Weights of a small transformer language model.
Size: 9 layers, width 96, 3 heads of 32, MLP 384 squared ReLU, 1.79M parameters.
Architecture: RMSNorm before each block, shifted keys.
Each number is 50 + 12 x the weight over its row's rms, rounded and kept within 0 to 99. Layers, rows and columns count from 0. The size before them is the row's rms in percent of the matrix's.

# down: layer 2 MLP down (transposed), 384x96, rms 0.145, rows 193-209, columns 0-95
# up: layer 2 MLP up, 384x96, rms 0.148, rows 194-209, columns 0-95
down193 094:42 23 48 46 47 71 43 51 37 31 54 55 25 55 44 43 59 68 43 45 54 46 41 51 54 45 64 57 58 79 48 35 60 41 51 41 43 55 49 51 42 62 46 32 46 61 48 58 58 50 24 59 47 36 30 51 48 52 41 44 64 43 64 44 74 49 55 37 37 44 51 54 56 71 62 77 47 45 30 41 30 66 42 31 34 36 60 42 34 79 61 49 61 58 57 41
up194 104:37 46 47 36 50 30 40 66 55 57 38 64 66 71 43 56 60 50 51 52 52 50 40 39 61 42 46 32 70 42 51 45 43 61 36 49 64 42 43 53 36 48 37 34 63 64 36 47 55 77 42 56 44 45 31 65 56 65 27 42 64 34 43 79 39 52 57 34 53 52 34 56 38 33 39 77 53 59 61 54 47 52 31 49 56 77 59 71 67 51 43 46 49 38 58 39
down194 101:54 61 41 32 55 45 50 67 57 54 28 47 19 69 44 55 40 31 47 71 44 46 38 67 66 41 72 38 77 53 54 50 49 35 56 35 49 57 57 68 49 52 50 45 47 44 52 42 69 48 30 48 60 50 85 56 58 39 44 57 79 48 50 59 44 39 46 50 64 35 56 43 44 70 41 35 38 65 56 45 60 32 50 62 36 55 50 40 50 35 39 55 65 57 51 41
up195 101:72 54 48 44 57 41 62 41 44 48 36 76 43 55 61 42 32 42 51 56 74 34 57 43 51 37 70 49 34 39 56 64 54 53 40 82 52 46 53 40 48 67 30 36 62 49 44 50 61 47 45 72 46 64 27 35 40 38 36 30 19 49 44 52 49 40 50 53 48 61 49 64 57 37 64 44 40 47 72 48 28 32 52 50 56 27 52 59 58 44 45 59 59 45 46 61
down195 091:34 42 53 68 28 63 45 63 48 42 78 60 55 64 52 48 57 45 52 48 49 38 48 56 49 60 34 39 45 65 42 72 38 65 39 58 54 49 40 58 57 41 62 52 58 28 49 52 59 32 45 38 41 44 16 52 37 47 49 30 42 62 41 31 64 65 51 50 61 61 40 36 30 45 72 39 64 63 24 57 55 61 45 47 48 52 56 52 65 48 33 69 54 36 56 26
up196 086:36 60 32 46 62 55 45 43 57 54 78 63 52 42 50 55 72 43 48 58 55 37 53 47 71 23 71 51 43 54 37 63 41 49 58 49 38 39 42 60 52 31 44 62 53 63 30 40 44 36 49 57 59 31 63 51 56 58 49 73 47 61 48 44 32 67 42 71 27 42 42 84 48 42 47 35 30 62 52 45 72 52 58 48 53 58 43 50 50 50 57 62 36 26 40 56
down196 088:53 62 57 37 78 48 64 23 44 73 46 50 56 52 26 47 40 52 61 47 37 41 66 42 54 43 32 43 43 36 60 58 55 33 37 54 70 67 40 37 36 62 56 47 50 36 55 56 44 33 45 45 43 49 30 52 53 51 57 52 51 56 43 23 54 21 62 34 49 48 46 31 46 38 41 60 55 77 55 49 29 45 57 48 45 62 54 62 72 48 61 37 76 51 52 53
up197 096:56 43 45 19 45 24 54 59 43 40 33 56 44 66 66 51 48 58 38 61 31 66 24 55 54 56 47 52 59 44 44 44 56 39 69 43 67 35 49 77 40 16 53 69 64 52 35 67 39 53 60 54 41 50 64 45 41 58 47 36 51 44 52 64 49 40 42 37 33 50 61 49 64 26 72 65 58 57 43 46 55 52 60 47 56 49 34 40 52 28 56 51 43 49 41 65
down197 099:44 41 47 88 49 56 36 21 43 59 58 66 27 62 56 57 33 54 42 57 67 32 69 38 44 39 50 39 33 57 41 48 48 58 66 35 39 67 53 48 51 49 50 61 47 46 34 42 52 54 58 51 62 32 26 59 67 46 38 55 35 48 47 50 52 39 35 48 54 56 28 38 42 64 41 38 37 51 45 47 47 71 35 51 52 41 78 55 64 69 29 52 51 52 52 40
up198 113:49 61 39 76 56 58 24 48 38 55 44 52 35 54 37 46 71 48 51 62 55 40 64 50 48 61 56 39 53 72 37 29 55 56 27 63 52 62 65 59 73 51 51 35 62 40 68 59 53 59 59 48 49 30 60 42 55 51 38 51 62 40 56 45 59 54 45 43 67 38 46 51 72 69 36 45 52 49 38 54 62 65 47 48 25 52 64 65 28 68 41 58 44 44 40 19
down198 112:64 36 42 29 53 41 74 62 63 41 58 42 75 43 60 46 48 47 48 47 44 64 53 49 34 74 43 44 46 34 57 60 47 43 59 31 54 38 35 48 41 53 55 55 42 43 35 53 47 41 62 64 45 71 64 47 41 48 49 51 39 50 20 64 41 38 59 53 31 62 43 30 41 51 65 54 41 70 57 63 26 35 51 47 56 45 27 44 66 25 48 30 66 60 60 64
up199 100:42 56 70 64 28 47 44 53 73 58 53 47 50 31 60 25 69 37 32 51 55 42 37 54 59 34 51 44 48 58 47 62 28 51 37 62 41 54 51 69 64 21 56 47 36 47 52 32 39 48 68 17 44 35 54 45 57 43 45 51 35 42 48 57 69 47 38 55 50 49 64 47 46 40 55 57 33 57 30 38 29 40 39 43 37 68 54 51 41 68 60 34 47 62 54 45
down199 097:41 43 63 60 30 40 41 57 28 62 56 64 36 66 57 71 58 66 45 27 16 43 61 41 36 49 37 51 64 30 48 41 48 54 52 51 46 51 36 48 31 48 37 50 39 27 38 56 46 49 45 32 48 58 36 51 39 60 49 39 33 53 66 47 51 64 38 53 37 49 35 68 43 30 58 46 56 49 50 50 52 42 49 36 59 34 39 28 37 53 66 28 72 37 57 58
up200 088:31 49 32 32 57 36 63 58 46 63 35 46 57 49 31 55 57 65 62 51 39 47 63 38 64 54 51 40 40 49 40 67 47 73 48 29 39 70 46 54 38 41 51 55 54 73 44 41 62 40 60 53 68 43 57 59 65 56 31 52 75 35 28 67 59 52 57 69 42 51 44 68 33 50 42 63 51 72 51 37 66 67 50 40 59 58 32 61 57 48 42 61 49 66 69 63
down200 095:54 52 86 58 61 60 58 49 61 49 49 47 39 54 53 32 41 45 42 52 54 61 35 59 56 39 57 67 65 46 73 31 70 40 70 63 46 37 39 57 50 49 61 55 49 38 48 64 42 67 26 49 60 60 35 48 52 42 54 40 41 62 54 39 45 31 42 51 39 41 62 37 75 55 49 47 68 32 39 65 28 46 61 50 43 55 48 54 35 28 72 35 65 55 53 28
up201 107:65 60 47 56 32 48 59 46 53 48 63 61 61 48 41 45 45 38 45 45 58 28 42 35 44 60 69 47 49 67 74 61 62 41 35 81 49 30 53 47 53 45 25 50 51 36 47 39 41 48 63 59 46 44 51 39 66 42 42 48 33 62 59 23 38 56 26 53 49 38 66 59 62 29 71 64 54 45 43 37 62 48 59 47 47 24 49 69 55 41 36 46 51 71 43 37
down201 113:47 60 35 66 44 67 60 47 47 48 81 40 38 46 59 44 41 61 48 25 83 42 52 48 33 67 40 79 53 61 65 40 50 58 34 72 61 33 41 49 35 51 41 51 41 59 65 39 47 38 53 52 63 60 49 54 36 49 60 56 58 60 56 65 46 50 52 42 61 38 51 55 52 58 35 75 62 68 53 34 36 49 57 34 62 60 53 62 64 57 48 37 44 77 41 50
up202 092:52 56 50 50 52 68 42 31 55 63 50 27 51 68 31 45 52 45 53 31 31 73 63 50 46 38 51 29 11 62 59 25 45 55 30 49 44 58 43 58 60 60 47 45 61 59 57 34 42 64 53 29 57 44 54 57 56 59 38 50 38 35 29 42 40 61 25 65 44 58 56 65 34 50 41 41 48 26 51 47 44 51 59 41 35 53 55 55 62 53 67 43 61 52 48 35
down202 096:29 25 36 67 63 46 30 53 44 32 31 52 36 40 44 47 57 41 40 51 67 33 55 48 45 26 59 47 67 43 29 58 47 60 56 48 35 53 39 58 47 52 50 45 46 31 66 38 77 50 33 56 44 53 53 43 49 55 38 32 50 58 57 52 69 43 45 32 56 47 36 58 53 49 69 49 59 54 25 46 59 67 53 52 62 48 43 51 43 74 40 64 53 29 40 19
up203 095:53 58 44 75 60 24 30 34 43 44 38 59 32 70 55 61 62 66 34 38 36 34 41 34 61 39 62 36 39 33 42 47 35 52 46 45 46 40 60 71 55 36 45 65 34 47 52 65 37 59 50 62 48 47 50 44 49 28 38 47 44 54 56 81 61 42 49 44 47 61 68 42 59 27 55 54 55 65 56 63 60 51 69 57 34 50 48 57 70 57 58 51 68 53 48 30
down203 098:26 32 52 40 64 56 36 54 46 28 56 67 71 53 35 56 55 47 56 58 39 27 39 63 63 55 46 45 60 24 47 55 52 41 41 40 25 69 53 49 41 43 55 53 31 35 48 64 57 50 45 53 59 35 28 68 65 35 38 45 71 78 76 51 57 49 51 40 35 53 57 57 43 67 37 52 45 41 46 40 46 54 44 29 51 34 42 37 59 56 61 58 64 46 39 49
up204 081:68 53 69 58 52 40 32 60 45 53 52 41 59 30 47 38 66 63 37 35 50 56 49 33 64 38 51 57 34 70 39 41 55 54 35 77 25 53 56 51 46 49 54 41 58 39 41 36 56 65 42 51 45 29 52 37 55 44 53 53 54 39 51 42 40 60 50 62 52 41 62 59 56 65 40 70 42 32 56 48 60 48 51 39 53 54 49 65 30 54 52 66 34 76 07 38
down204 095:34 34 57 65 60 70 29 34 46 48 56 75 25 71 42 44 40 30 50 55 67 26 48 55 50 54 49 38 67 55 57 42 56 62 59 47 38 43 52 74 34 51 54 58 38 45 60 61 21 45 52 43 68 63 41 44 55 52 52 47 52 52 65 48 51 35 23 20 58 37 42 50 50 44 64 46 46 47 26 46 44 69 56 53 51 41 56 49 40 62 58 53 59 54 71 47
up205 095:57 53 52 46 52 68 30 55 67 48 69 53 40 34 56 67 44 59 43 53 43 45 50 68 67 43 59 54 61 55 45 40 47 56 68 36 52 24 32 61 62 63 49 51 38 60 57 34 40 52 52 78 72 58 71 56 75 56 54 69 30 57 39 42 57 62 64 59 33 52 60 60 32 58 34 50 35 46 41 46 48 41 51 36 57 60 51 69 37 51 38 67 32 68 57 36
down205 090:55 52 54 38 63 58 74 62 40 46 50 49 73 44 49 27 42 47 67 43 32 37 49 57 56 58 39 43 43 52 66 56 37 58 73 64 71 76 34 55 55 66 46 57 65 61 59 45 31 58 50 62 52 49 40 42 25 62 63 72 65 52 45 45 45 40 53 61 53 67 54 27 42 53 49 47 45 58 45 74 41 37 36 21 56 47 38 47 66 33 53 58 64 50 59 51
up206 095:21 59 50 42 43 58 53 57 36 47 44 52 69 61 57 60 31 49 60 65 51 28 41 53 64 54 58 54 52 74 33 50 65 47 31 31 59 41 29 47 50 24 61 64 84 50 54 31 45 46 54 31 48 50 46 53 53 52 45 59 41 74 55 41 54 66 32 65 33 38 52 51 45 39 52 45 42 29 34 29 38 51 43 48 53 48 49 44 52 25 41 33 55 43 51 52
down206 099:54 43 47 49 55 52 49 41 72 35 68 45 27 53 62 57 42 51 67 55 63 70 51 35 67 46 43 51 53 37 38 57 44 42 55 86 41 59 56 22 39 54 46 66 44 43 61 33 41 54 48 44 66 30 59 48 38 36 58 64 66 35 46 53 40 37 56 37 46 68 53 44 48 46 32 68 60 79 52 62 44 49 44 28 47 51 38 63 72 59 41 45 44 49 32 57
up207 084:73 30 37 64 60 51 70 48 54 65 55 44 51 42 65 39 45 46 35 52 55 37 47 30 30 28 45 57 53 47 66 47 62 48 56 70 65 63 66 63 57 38 59 48 55 43 29 51 56 46 38 32 22 39 31 30 54 53 43 72 34 62 52 59 61 64 41 85 57 32 53 53 53 54 58 54 53 30 62 49 65 37 45 46 49 47 53 56 43 62 48 48 44 30 50 42
down207 085:64 57 53 58 35 40 51 73 50 66 68 52 37 59 58 55 54 62 59 47 43 45 50 80 45 49 45 42 55 79 50 59 61 66 29 42 52 47 67 50 38 54 74 70 55 45 45 61 49 63 70 38 50 59 28 50 44 48 50 51 77 49 36 45 63 34 45 56 17 61 55 39 58 43 51 56 54 50 43 61 63 43 59 39 60 51 44 31 21 66 59 57 56 39 52 52
up208 110:52 66 41 68 56 57 51 50 63 40 35 61 44 41 42 61 58 70 57 61 46 64 33 48 56 42 58 41 60 47 44 67 44 63 33 60 53 42 49 59 71 51 54 42 61 48 69 45 43 52 49 60 35 57 42 30 50 77 37 48 53 39 90 80 51 44 56 39 36 51 37 54 32 48 52 59 66 61 55 58 68 46 62 33 61 49 43 45 40 63 41 51 28 61 63 26
down208 115:29 32 50 40 33 42 36 39 41 44 55 57 60 71 58 33 35 33 25 43 77 35 74 48 51 45 52 50 35 36 56 30 50 55 68 30 38 60 45 48 46 53 44 71 44 46 48 47 55 49 47 47 60 43 53 48 46 32 49 32 46 58 27 37 50 49 31 37 46 39 59 59 36 46 50 37 29 25 34 40 44 62 39 50 42 34 66 63 65 49 61 68 56 53 50 52
up209 088:47 41 38 57 60 46 64 32 62 44 51 74 48 48 45 39 73 54 63 53 61 51 55 44 47 46 50 54 61 23 48 62 42 59 49 59 61 57 68 52 43 57 52 39 37 56 59 48 47 54 76 32 40 48 46 73 62 22 60 70 31 56 54 54 47 61 44 66 35 43 56 30 35 64 51 72 19 65 54 63 44 28 28 64 52 41 56 55 40 32 60 44 51 49 44 51
down209 080:71 40 55 41 52 14 27 60 34 56 67 31 46 42 45 65 40 48 43 34 63 46 32 45 52 39 42 47 61 37 64 39 64 49 59 71 58 48 38 42 39 26 57 67 47 39 34 46 52 32 43 44 39 48 30 45 29 57 64 36 42 49 71 36 46 56 61 46 20 57 52 40 43 57 33 60 47 68 39 52 44 43 43 69 60 50 48 43 47 39 61 40 54 38 48 42